{
  "hidden_size": 192,
  "norm_eps": 1e-05,
  "init": "normal",
  "init_std_qkv": 0.0254,
  "lr_mult_up": 1.24
}
Each number is 500 + 50 x the weight over its row's rms, rounded and kept within 0 to 999. Layers, rows and columns count from 0. Numbers have three digits each. The size before them is the row's rms in percent of the matrix's.

# layer 10 attention query, 192x192, rms 0.157, rows 0-191, columns 128-191
116:442535526517567469542570520508587482431473501479452464501479467499452512641445466408454488545561502540556525539508505477514529537484488620486474484551536489453415489484484442439408379452522417
104:443484523596592477540530553489477555504511385463506502590491464494525490466557480496508508636465480459529529503511572546523528478491538547482513501544463477482508547430561584524430543560514412
126:500462526546464516560462549497335519500449428453539540524491408652474497494517582537498487539531494495491545550460503572527572437577484457582436465553518458543457462485508585454465474515500463
109:519421468437538394510494522567542543440543643491456505498532452505493429541457589480552540438572499511469489484412545521497493523480534483473483497500471558563456547526491451568463512436519510
137:570528455499462556490536492577477515463500491525437616524477572430464475513539486532597447495570531486490563439445571445453423365483480467524496535511530431622489470535481466441528585486450477
123:516534482470424448446513520498478449407515553547545507524512525555438493551492479491542548530560504507447490478503555525399549421512563437568485554532549451431450514474537535524508537500515504
114:510492461445518502453456470488516402464492567455571434480519530441585544547514543596477483468449577500488499539534495440490530545401514476499534563521428524394523480480517538472473391446551605
124:523428543646464547515423447464514493501471490441465459466571520518441483518440499440377549519527495552439513537488448550536654580498451469508486420465498505483484428449577506551512433491518510
112:537376432519492487451458475517605455606422466572438455427552577417547521401504571447591420428398519462497568550542456564450479430532524488489475511429537471516462511524559486465518443557543569
134:553494508486468593530563531461573622425442580485489598499562449581434475593480473429433426531482419456479544543414517469451453485489525485490478533543440538473409495574467495505535492475517524
129:488514533436428499494542461604488527486440520485558551551478544529480478525422438562471366467419545471513555377486454473509473537518475525513526462407546512515535514475452602510500557463448469
127:516486552531503470506431566564517422464422473514509488480509520513550567474446530561627551530452537523474549485578505571502530452500461523447507570514514529523419554436512523542463541493532522
122:545570541506556510490429554501602478454504512547561471494491513517569517549487492445396538599497472505480442529452455520516514473549442558548411540482454435505545526523455387492564503480483527
121:457583448534463499497450404516452599502547464571454537522475519387491547455376481547481479485373531494499508480463458657475479497520508494454454525481504440530435519525478601474533562513416544
121:612454464494449559600546487496468543517481531524460559422483581555565574550508488459564523471473531537485576619546538491542458447485487540556485452419489536499472499628529551541504530494550474
122:447494478457465408463463511392458530536566495525462505531485527441544500475537535411473457570543606451475541442442523537521534415408456567570454507504472454541508502498534514401446518483476520
125:528548497449519544495504509560491532573393478421599515415510544488492514466587566486562487431469521308490503573489532525529514397546487459481520496558474486456466510480433473490377462459564464
131:439456505437454478470495618561463570507479527488486489500522505575454464491436599466502511533559468499494506406496544480467517469517436408475495376562414451473506430500562561490417530467536482
132:387470524446487459547500475518603545483538565463545495574517452584493508526531464453525537515442447450528570420495489548521507467473488508526584552492544531509397453458447466461461474546437469
122:452520473557486547553483543446591478508566552429503604444482395460583507449480513429605537483492514469531547444494479474489607556547488496481479577503463493523509535495569424432493456447468603
115:499537424528507466512503516479479568516541442488604340508485464518496516506496404438497491482440496528453524546499577441552413509550428446536585491529531528454525485527488543441494438509457458
124:478477548598547501507468462378481549499570427570590463468540497486535443459514544563487645491464479454580467557407512544560426468503525569591477504527575513464480519467511438485456522556520518
125:530525508509512529543442503446517555513495555508524473561470469552529532485578508493508564520603531425614564557507545486506533506451529587463576615428476515508549498487484381469427538540473465
123:543474491439517508485511513559520433508506513487543525493498534526549470495544457505493492534460552459505490500490452513493491448396494609516495523506468480513546531439489477583512489524349522
128:528544545413480496547502512368501506516559482461493451453536480544461477530477545511497527439469524505492470566453446482491523563524469427519428528566357602505474476575543480462521421447570506
111:444539504449514532552551550433577471543425481501605506479419518563536505472441520457552491476460546539517548526507492560497528509510590498432519636491551444536461447524508512391481479465539531
123:512505449474451488544465546461455611518553384511449436477451514443426455500509450499482454417488526614547576473404466454517511460487525492471519411489517538525519520470405423511491584547474399
129:555508535519496493494511547555350487485423514513598559454445520478451506508506642562583506498549494485477502524567572459555486532571552433535522582482572532465419517472472576540512465512509483
122:589463553583527512610503517572395500481414511600528538610509423506513514445494487624560572442476513521499431502477456435544398423512535547508482502454580510484451482591560553503501546478522523
109:505503509465481494460535609461457478485462482406448549486547459587460590543421490513559510455485566469443425567486429572458504529524493497442454577498501557579561499516542563549480519433441547
129:574562618557444577380557480449501484555501484613446485476493466538551542530503507577464558575574483483467390575493518488587539509490474549611530546490504508484476468530559482460395460447528563
113:500609582432439554510502430602446476544453497508504538531517523492537526609464507497524450477443559434470437555486504528553506586530521405497491590598530556473536565534472539456467476437435549
117:489450549476536484483554474574454494411435474604471477474581493488498548470455499397609437484520509528489541498569428518508561366518476482510559457471408526502516522427573622536516474506534381
125:518434517587501563539514495513532437475475460472519488462462511668481537530532539560542462464503431354511527456484508574531619439603492445457515486494499387467522455535555554483471487494451511
105:475447548511485493521508424522518560515510414486602539522571463467501433583514565573460479484536483487562431466513438456455535501522509511471468502649459508536501515440597522479461473491468520
117:541501509401514596540547530557553525528487466503506472436397575575418478476542481520480501511477374455513544471458390448530615477503555472481477530591522509587571570533471500444508570461556475
118:523554456444599527499594468496541523473496500439480557536458464527530527537389516473488431537482509508507537517586470505550478510442499551490474510636456388480528466494473517556560549472536480
111:466547395475586472509423458500517501488502560503537551513428425429509511490484442513491507507552547471503466433626488477499515433441562370513568504385483520580473543478420480471465509562508525
123:391414591498559411487396571502530519461552542422424569547415466488562515563564478493477488386503485489527518611479456578509547517576527497522509544494525608543490512519350581471553475561525512
134:479457501548580553504412559452493446499494456478472416496513504440446464500532543508513494478488534490576473445487542554510436475503481483515442475506505475548474447509514478621528614556466485
109:431464516519495524496424586500504452513530505402531490504480459533501433541480523418473501510504394547536585485407429488544546551522386513477567524536452520618447454501528493451437529461561482
121:510531578424547490613480450435437593512508446495507452534557576492491477433442523484550473531483463470550456554413475441570530536381593519453539512517438498512498548492533498579499512469493408
108:455515462520492474469469518493617601497546593541441567480568464550543422541575529544574490442443494512528530512530526493454509368513561531521509524506542440462483597526489515486492398537486450
124:460489495516514523483528486515438504473546435484493555517523456488487494492481459468472567554408472561475430624502502452556414455474560478507551499600527527446512441491474521605513523478533539
129:530476452630548450507389381440461444476589461562534495529435488475468424504561431405580590560508496526469517560506475443460483563447502491465544462505454440532524445354528483524530506534514460
113:535540584394567429435468452380538513536554556530497511520526514497582571492416532504503515438477491514471540586468542508550571433405487482530483483514377538503536553486498521474441503448499439
128:599520579511394507484495556550568516479496505470523604446478475385504435530534504497522452479561565545475453529500525555484527652559417504508544472607454476491466530478390431463434487459536499
108:562535606433546542493509428434435437463525483561484482401503590478515421478394415393458501515609448492516471486534497586499461484580495454512466489506579517453502536413444503486574568527635574
124:595601454507560516535376373539541498467498499488512478519476506588459462501547539444497521537550540599493471516471441524540554587524507499553527471418463452570454456526451495470486489505454459
122:512510485471547492381556555597465441502514492567581470487528478438470462472477587541456504553505534542544555574455556400495510489479493460481472502585461530395501487425555586509470541550512514
125:503465476613566593465496557504521476491439602414484436589500454493508525529556439497498463454504468524522492469464526542537367618555539491512514574488508441571454490443503455585544558493474543
126:562459503484513467568513492506391539539499501456480486488531508515524448595554504525461502524503459459551478593562504458506513507537520540477470482555469479457459418575527480430524557545392498
115:420506507559491420540447613562447459608476483420474522455600460515461538578455424542497502500462567483511461531608510541540336471520550534529444461555483439440469429575554488470541499489424600
115:497418517502446480596404557494512492496521451530542475533425505436459452552505434505493481525417432458590477383439540539526503504495488480438502495476542513572502497464482502441475538545559473
121:535494502558473517499462512578528567465503494497548544596552475496520505458473435541486503535450473470549510579435493531522429450451586450552504498486488523525502631367572650432505498499516595
108:571468505633518458575413503475558427424563458511449499483516572491481460534515486466481458414416539537486496594467411546505504588554432591503520473477495594476548480492558475526550482567486510
126:530619463591487492569509511427461520442495528498469468417556558493489468501512541526549507470538497458441530519531500565451474439491364495505509449525459488437454512453490430483607463515482656
114:473599505520493540489530509560434569396485504579551391467574468478479535517444415538530367492589492414507525490498540513559457485634457427455502454493549499509477526467482447423514494537503382
117:496544450399487588538424514431437501498379479530501553499576502627584491506559522471544559450555519429535494533574463454535481461550407497495511494460565375557447436509580451511489425485557451
133:490525429400422474508521410557476491448501513436575482430568483574479530506462444506540464514507537524473570542489502390567528591468513486513499475569428408597443472493474474496565436547473451
127:521508453416511460470516465512432617506518504542437475528566482513485508471414448488481592441462503618353517477437477414452527565505591469563499443507511514600551512498522512554558516483515510
127:568601426454535571467523523472492575494534542462502421448508433500505434528520563468460388505499449490571546520535502485515550492482575452423486419573426575488617457479424592539510566505506527
115:558471466503530485408563528496527374525487438548574508516518431505507399511470443470556517457521451424582569559526413456583546526526451458498569571524445440548538468510461519487544511529457519
128:447445546568548598458332592506536514571449511443386512364411471492492468487523637446499522451474557551406521535535438562482496521475510518404552552472460573400455494513539468460484391536411505
123:552497399500505576420524548445534589521476461501511476509583526509610565416471489495518466509399440456546550478522424522550401488489555469426527571448426535582586546411473368524521458441574493
130:534503524592428463465530518586361474462537439528588510397527412478465485504466487497550540626494541510506481454496474507587562505432523438515521532481430519563573489519508547494550560494466449
113:489566579521466499485496506524504519520383486520570442483453527512567472486537467545545441447512411462516529549558456506508468491521531551487482483509471517463505620550577520496492527489594627
145:408516588412504550480459580479466585527503455447575533512480524488579468492544565503506524571497515509476422557525570496547439504455481497442440589486450577537491530457542486427470598498472467
120:563456502527515519436539586484481426495536488447504451540507443485464467370523556535488416469473461543445451579544490461504619508524447401473486523518439459465520525436495484549589492518539426
107:495420526445539537490551568568503499539509475555450458481506442503574474460483528544390571462401496489444553595481461481545485460466533560427487490454491584524417432544465378566543509463453460
115:509477549419511403528563505507463435547531523573549577509501493495524495442477537635517588521442450530520496600530582400547465295549534467532497571553451521572571516483487429512392501494513405
129:512362466448497498522567448450513521498524538549452414500582523557564543533494502510495503593428460465433495516507458425517491429489490583451536463520472480480421489582540319446525399516508446
114:511417465517556571451451462554556457557537606509455463501591525411477470366491469558454532474448543573443494542472449481504460497482424474462499513455488496618532561521486495389572560531460554
125:521399541373559440478514424451489527504371470513518488557487516478570471488469482452450541561496535484490439534498449507489556485368529422555611560508490495535655454469559558443577472507500483
121:588513499467537561546444628506403482515542434510564486516529557409407514445561479516527536480508540402592492451533511444476509525511490484438513476447397507472519432484434488521604451460451583
115:506575499504472502488476545566334481461438473494480535535472537433502577596460502505532478422547509505491435565525566477472486594532491455439488440480506440478434481472579532462466421470390494
127:448493435551483543519549516616541556509472559419465545537489512448572506451485481501544521449532559496482519484577382414450504478539481462398440490407486502485411438578432479436562539524518495
127:510501449471393573515577409405501444560489443546454399527476537441474570429506551524440427441409519491525523561580519556527487610489428445502516443535527522467491466482545612454555486494526493
128:532510458542472545459566454537606582527504484483481519583479510550468568519507524496560439452528523478451493515472599487529496493441524522525361459578525469481472489508534520467575451535499529
113:577460531544475531531478427445513611578558497488402544513460549497443546467549572605514571490442405502426580548506470486530503470474519547471460568590550525517496486504622478487471530512447527
119:440577490448408505528496521447461454495594466467511514491432560527505497433534638564533551533497435515493470486490490418475551534550520532506494666431453569549503514470510480487438473450484527
119:496547622459486501527519439535542496464530420468495449524446559528407530503451482410436482552505490507480531538553486594546585468504503512535502500434547481511432463564540529590480476458430563
118:560590465512606494540525401455567553506439496449482397433576422464478507572369487424496603471439462556499456601548473522523450550487578468511495431418525535495487479501437480444551508526583552
110:493417558467464497540508563460548498514521447560468515493557461443480605531436472596564531420393460534577477477511512562514481449508530570514479503560488522410464499412476441472426603534412533
136:446601528578509535563584491460517432480614526471532507438562478489507460541474387562497487496479506471510502492509419373454501532550490431477434496520589496463498513478554501502501515535464560
126:567385602465478558467435454480609550434495463491517480438447582468493516486542526559472555522590477581471520462426502488538508478509497437483498520505459541486556454506503523635512503443552515
121:516504580431532476540534435425577429449535571474508558522454541523453502552595627426466554458529477463504569462459480451496464535449518507474421495565467619521501544470502437429483427501522508
123:371495456517559501475423517492422506455428468487444508524520463484476463436500413473548493534657474506564473530519509500488546580388607520439478495551537499577475537450515516482585509546528446
126:454486533584592469477514448470533517535582535473506438554424454498535483547484527489395481521451453499413527495507479496540362524523560562543489459505517582497511448453553547419484392591516556
123:592480513554538554511497452491522590586534467615537466557484481569494417552536554465485480534486622532489525434362478468469596571462568469452512525543434507533393390526580557552470625545424537
115:461455408499545447496458485544570513508421455614592491479543496535499491404532474415526480466563651541451540504592492461443494529418490436518572516552473421474495558501539516432601467487433517
128:664539496482475488493470420553558435554509473513368522462484499468415509516585512458517572370562464472544526562476438486518530472490501538548472548463627424498518575473459545548522459526443535
125:572509585478478481556478469467509515473570500508419531504461558541494522535498487526488474518398579602544531561571580562446562583456367419485541599550494503452446347410687537485490491477478489
118:502421448592545587576526499541462493458489544470641561459570554521510539545480547624511512511416491493527556438529505458553495485384508529471552507504515505427598519447414492491490516465539443
119:524452472436475524397422454559423558516561495567528458417501589531441522486481459580505514519483456671418517560531483461530440515508505487450417455445589487493442503429487532535499551532447493
111:514485465488547446431479497436471512507553499576552431557460461468453571483471455597415555490554503490523515503516474416510588534504460559531507485479484498491489575462516449509526422655502457
076:499502580532487519489431539411518537540517467590515511468552537466437557556514422556494500477486479465515591486499545411504530643549459437475533573568504507494547484485571545496544500544527475
080:509411488390551558424447472489494491516551483516478450491558546475503482472487528502492561491534421483522652534485502529582559569472551480532499427487555489439523505560546499510503492491474514
069:583491462428531493464447546463673518541512494500458470494553483479582509562468523437521502490432515557587574515603469423518493573448472442454466540541506440447590514508572414433539561578480533
076:444439443586518516474528452604491495456515518500384529576553565660489537554517403576425472450513546518514476482509458526579536403521472523427564445597488543509503524474462474506474482607503487
078:416478472536518493536469504476488488489469470539573505462433530530560494394504437507435546542542474452443475528545517582521559436395489525459470460489528413444464469456489584439530554521500606
066:542465459598579468509585506557465502515511484581448452563491508511476493490530415433449449526460421479443457570394461504408503502515463537604559508518535558522584494429449452560402560500521430
072:578388610517479375520486587523521503483474491553481477547450535527439522468433421521603521438568483510483562418437504526474499479484475613552445533542569380472504471447562519529537500424560369
072:501505505453521403475546438546538499534440494450431521522548482481605590496516498457475580573481448495517448592527437559512467492452430388492539405474571536581425502585467531467567647593447479
065:592505494570527585534511487442452504491448501525499454475515564537493477555526403545457423518552511529466506432440520391506479487515482534537430516503483615564542510414472540482500535434553596
072:539533444495502518456495511539528616519459535538438562458437484491405510579447461555526490403501557455555599369426564520465530505421535563547639544516466459468572509497501540436505425482545483
080:481542515453500528531629555480526454522531464430515552521486409566572528502487512473495505469498524477519338571611481630487329566517444481529510426575443393548552475491525459551507505500442428
062:435470609503499493474525553509543381461450508564489584467391444526449434506544495478537519572529467581437468459490515488437497453525464574533436571484497448509487509515481496469513514461473483
078:489499524567471487504543613548615529532495486454499543481499482488540483567531515497531481485526397444530428519496557516453468523303561516483563500438583561462482486436542527497524491567494550
074:517384570473539582486469434518409547472411512527446487484597556437521490498536448614465473399442530414555544464517465469531474454464507475502567444444510456500568539581502542530542513554548520
068:533404539514503443457589478570512466560519535521451556607514489586523521527449508486443502453476478532444410511467522504505458454575581568470507425571504487472516474497486415526490479526470520
072:491492436522486545522507433523498537473526432447544413518583482458484388469463426614511530437483401505567497600506451525515467468480497482485578525492507448420507497475543477538560485467466521
069:541540448532512568421555563501449424587495533447547459474436509546446524478568446456510444510594495490441542510501491477492508478490461504492510536505444625550597437515463580427555478455458480
069:442463539568548442571499528517491365470532554444482546384516537538538465557497621487497439524542505528458510552450581503458437572475493492544497518483450522520638465486585511474482457473441412
073:476503448420441427466506512422469551480511519545506518575498447459543514463534548481506605473555485568490446539622452542444498475513530473523561492482419501510481540483545549458478397479506488
076:472503591487558576488455503566540585510460448432535563426391527454463596395522419519508555422533427491500528526491514521478448499483558484531521487589488413490518502522505528454514486457523533
065:533486449509512453456542563473492512490465456419382489495408492519455482490457539399488483468441449557534531431554555612512431498530517530483433455546529601519495501442465316442485566485460436
085:543555369494427400554476455435400545584543442534545468514535573499539466475431558470439444516450519481461501467405476574522450428512500454487544568585425634459475541471432477507595417498449619
081:389507528478513546469505564490412614484576549493488512467563537517505513543548500480566562527506459438560604479454567588480494529412538477517507492464537486453483508555534519534466501422536501
081:378451530549567468533435505494428550497608509520505452543519520512531475483508436496475474524510483504401460464537481567553504475452591492586499457431432517505524526494476577586433447468665507
072:519485515522551524586505640541446466426510587447419478549519560515488567523446399525540439488490443523504514534483515578541506410494495515508422493547452454489531407551513537514485509543490448
082:473552625502540460470442502568519590513519580416513435556567507545504444443495411405513530511408498491559451445567466507511421435484468500564530540453533440407502501548529456543521466413545637
069:554531502532530453520459550461561516614443564549499545494504462518519514406420434514520493503446446523517543455479614414464490573524406467494589517487493371520524523425545542456461551437523544
070:468567466455412527530546550475443543528461478572406534503375446480494568565469565504506566421531452521516561534515522469550489556505470525445408472497601534504518550492564473510558529488537569
071:470437538583488465551446492536503447472524553496467497455535566531531447484528514498536491530571493522491506510496522468522461602466481553572501483447597533486447472462489467550456501465535544
081:509597423494540506507511596490512572520494544457550544444567447425521524529501547497506619517484443447534485462502557457551459598495548579545504568435579501516505563504590598534472535415537498
081:520592372401501453584552591471505418330568498473505445443530502478598512514487531485541562520418536494509459506538556513485518453432530496371469552501451571484499492547529571449555584525451542
061:516509580484474494503422506442523514537436448390464451485475507477500460573512504446493502563422510451529522435569498508624530410476529469552437400421530380473503500525525564547548418586463584
084:507538508451424479481443481521597463612459571420549504533434379438541468450547512489555557566444479461565429570644407482497395519488486527434554510508501484479501546578515516586556496573466557
077:492516481494497493489533470569509538466459546489505489549484505497497579484535610547495510542428483469512504596462450535475473489499525524455606463455504435497451568578505638564562428607498481
076:436518516513522418474502554443536520534479512548519450488409452486449453406533466438492499425471515525554483502522477551493484482526484537512546468504485489461532451523489455450502446481523495
076:459488526507529460423463439477508496525410491504556512515496489559469511521498525430500500434469473513559548540605490455437489457468464582531526577455517439488540460535537501452447556569564521
073:463584503469469532486560588555590524384501573486511479461440473489522480469497512471501517537431539530522530486423486438544489478404613409476503577508417458509517563514472506505560511562471552
084:508475488614512509519480522471402501558461478489607473491426509495393467475477511504386419525569364455542551595444478551458564448552493524477528531398489521501482573468408540493468466430565465
067:460554420447516475567527524385571583516511503451482458388451501431610456462518529507539496563494483554480497518521484539464455494498462491628489515460433417438612474501570563466471377473422431
066:533521460493522500535514557524534565641518616507501522491509500484503431519496607477503531546506496526514551449451443551482407592576499534522547517459540503480496459456611505505418456420542478
070:544461472479468538539514468527378507503538456398460491416455471522516490478525591590417562581584398444454516488474543519543518478513532559531500414463521562469419517476441506499499468489440526
087:536529482514478470522519441568428493478559556641529414508492512557483466548508467496447518466529585487505644428524519454433546506593550519535513484475557526476418526483566520458479460346549454
065:534486463502582476588477540453394406477549481500479520510550591484458400472449578503428608481544552537548555571441451485430487452513528509447459361457474515508451533423481556510547541500533491
069:507403495488531467490464499554539515475617540424466544478506504531520502387494468557413499483518544412506526518479496527459483463440532414584501547505552390494469537408514502452519537553479522
079:593434482576341492537502465421549528495542501585569582513537431499499416559412467581481505456533478542477463493573410437455534528583553515477615565429495510469461523471492480516482494530538495
068:486591468572485489466539522448408562492588416532511508484516557511398482459471468501415496402501493518444527441512475425485504532527480545488527539482447544482435472465495547468532526480368516
068:481422655501514501437474485482489503459562478540552587427446511427465554501475556420555564612491544538477462451503531492533532505568496457541507564471530517505511518400494497452523463451542555
063:531446518517507615520554500444528520509479514592405540584555574529486499599491407484410436472507411483516476577456529536537489553503513550602534523451480459470467523422495571572497526451464455
068:562438491515525468419476465555441504499526436485579501521445494448438500571437508479480575537543537450540518404515589438346477510564573480498444571544491541503464495525544589565597526511539498
061:518469575410521523477391482577508405551525492450555508536495520475543574509489345508529426515571473568443460566546485506485457535498446424464533574428530488530478520465551493476438539535587415
068:459468510508483426516534505471648605511397619485594515467511385431456452488461524486451552427458510548554463492480511486470432516540527476490545548490493427524573467456640509453572508538481441
072:593553577546513576514526547459590510540461511426525597541431535536522571530494523517441564507410462542476439581546545438575459583495523477485541574429441464505509495555472513526572483508501561
069:571477483453484495518510494477532541527407452433457501527405533499504516508520605409437493621551571595507457537451457567509502549494467501432526530464390477498561555509452562473462465555471564
063:498548434502534524564506608537520407530487463474502562508566494431518575496586486421502471540570512421502479613425495445518524473469573524501469490531513566475570576478539587521509565453491498
071:552396502503476534476499537463492487441497519572539416522507482548452533449553438554509452372574483458450475509524564408485496551562422463525483482527508432526515360430449511543446488563551533
073:563496447499589495524506562510560495481559528514461483519570534556512538606468455533503533442458476560550494469578552556507500548584533516434474498527465480484469499488570472452523503528406481
078:522599508459403551462485568439571494380495552458457555473548496456464549561533548500562557555456572482572508472642506508536529501506425408536513549560437530550470587550557547561543463521449459
069:487505602463554512483452491453494582566484505474466462550578548431537537508536518463496470499478487501489483494485552426502534528413480441517428472653584488490549458588474550456398495565451552
079:595560393465542461526495517490528478506498452524542499458587540499536507493524518473530581474512514427429348493523623541440493485447616541420424520554543551522389427542486487489516552496489557
074:394503491527534459533556515544506560511477505446455495595471569536492468464604578515456472568372517514462525571450502577372482495469463471408461422515588416462529565505497405463482481574542428
068:495451605508550488440510456538479535570467553546512397522494554504432532515379552443426532527494429554456479434530497567392545461473489490484476464449518527492552454492426375526499461510548470
076:532513572496448457530550499489604498416619512492561456536519465564498566556379452526480549423484489607541559428591562414519578546459501605532510590421501418515525477421547516476552533559496501
076:510556438532509470542550543467505449461520465498515423523449535485499447569437511508492393535474476484547520541417458508507556488458519445416553452471519471486466542474538547497524492457465548
072:527481519479456509535551549569569507447457487506424585493464505488494533557532532398480550501551464492496555449371438462565498489505498419581403459565553571501412558562604447459566554506544472
075:435510516567460436399523478577473467526457529538458480511515464508501502517515435509486434465508506560458583524476536510445487388512478412504506485536515590552562482477477481525537474472476336
075:646499432447500551460628532582447476429456506524497492500432542520429428426531627519480507507542457517608531520455528492466489579546585584463480469421518541541477407496471469458415490521461457
075:468514495507611493604457550436498531387517538421573549518478409337479511559520562563494543470431546548517461568514524452454459614481519569434506525419527512473603521497485479584485466427530493
071:593449491484526474539594552460463602542508595499599609482483508465508499506405512508504447439516483511482389553526469473484448520534545612401491448537446463539507482460491517536448458492453457
075:523551515453543491521511446522580426528536608504567494507460483457532543477502544486409590491464530507610470539511428520450439549539601561414477429456472471447483532580508431492568551535578523
074:461526399406545502537523505484563502544534405464571543527486477458541468495495500522533520579475547449460416407478546532496477516555461453497433518505488527422453476501448458597599460573441581
070:471441465505524603507540545578464526445484506529480569486474454518550497513522443575454546533529556486456567431444440437489566537482534486501523480583543527533464499613541493545455495469460497
084:501535376458515425620486507461501426465509324507527485456512536553550506594500524530435478526502563498478490469534536493572519552564514551411463543417481573433548514514426492544474504575485477
072:466493523447466465531562534578527568477475509449534494573455513490580479474444456487435479499567480523597542522465436445460575572537469451513657515516563485549554430490565476532484522628516496
081:611504518441494500480469561510500482512509494528501459437437512503585457544458553467547507567454537512409399414463606466494410452513489478533424525603358486491472498504478554432443548452470497
069:466505606520538484525565537529496563432439519422506529468482507427513541506491444526469536433437439472523493466483533481468490526532434419550499530549456528489512516474477482533582440496502493
078:487489541497484594586524448450484529511434476392472495586536476501462507392539539468494525581484490438480409552470522490445461472515498562533474437532510462502582483533463474592458529590440491
068:425439556574491408514443618474480482520527455559457518513482414520494509534482493506519517527445547543439522459537503495633482430490518407491471504509402413540485586402523442414444492453597442
064:562518520507546588498506529448433497479460541576486573480516538456384404530523478489533524537531511506555540447480442481514483569517482558563487476502456595439553545490471477439513459400479547
068:463591507493468525460529396568571575452496526478443476482539563576534432498546523542539588521509423514559457559597480503458485551374489469439528482470554559513561502594547509503611553529515533
074:393452375547471459537547455460509340477523494452500549500516523467486506484443589488516472477524406477492517521386470544530554508575522520499453530429602524603433560434486478455487545436520486
077:428385617430419499522519510470518497502540492518474511478441453549428532454511505545413462532522521459476520493530481481554466567542584556496551499532516413515519542481506383538544400476612435
069:487480605491478514476511536530466389422508487518427487465451526481491488517570447509557458503540494460452571438445431412506564476470475498564412466565505561472472459543534504505515470450545499
068:447489550495557548474505593498469543519462529329487501458438439453571502502468421507542473511535462460441498559433463439469499562516626462525439524444497510515472456631503623537429539486542481
064:509559568395543610462545544483503416360494454622464389480478436449495537466518402516471492517523536416469500577568502497474474495529511527560514606455420426533411500578538548490571483420475444
079:469414484525404492552474429528568547494495472448546539604542400562543497468509571492460510540553502468546443430565478493501600615454536548563507452501543438458482525468533547532535495548549585
067:492457554523485499546530477592539442578538509460416510514474539518533504402443445436552478484518526486493549516467508458524521464504548417572551449606449516501507416437397418431485516484492547
070:472517496439562497517546505513493568523535508409527488494441502472606484571565488505535457534527443457501489468500635454430524525446541525562541527413458460492523540501474598599492387548525494
072:555500546444500525467471560486494607469542418538506458482564336411552527527518421470518478506428560537559451406532451488475518473553505508515564554568442461419511537534586487511471467490546534
074:492490505523549610418497445529485432591511459560437458452562436539438489477469470526477413484562600479524564427375425504430555423597505512536435538543576537544462492468471508504552537468449442
083:522490478512477463463521492615585483524495543486489524477529471580534470536540512479573509456481516524616554540526496554545466485438440476517547439573457420464505500571563492537561450542587513
078:485437583582438490478416514523544555546442525540541583454576428518478547603384375477498461500506528542462465436561485512448477543492556495507501562495549331491550471435513461511549540465561467
069:487581508466453479522461528521556505497499491511477503564495502441495468517537579532500500541508545536479472390572515457589518564469421510495395564594512506453465542550497436442474394466374503
063:529522521539438537462548430464509417415545475521373557500522501573574464477552494482518534501475494524591432458490497578462444577512478488520503491563505492566515542511528461457495547505483499
067:470451542553489461453542477472496452534509570498504552605402489464500442553488461400466501471476570550498574477482556485585505480628595489495558531455483418511425506493470560605570518518437566
065:524511508568466462509497534407505520523521496442502473540508477494497468463474478514554534425543505490547448659540417487461504435502503485496520497472381500546542472387519574493538480461450433
066:447517532492535489555445530426454523571501466538578510506500456479442575505489546520406464510507530487511443502516510448499519434528500465487499489287413446530621539491523489470492429468593469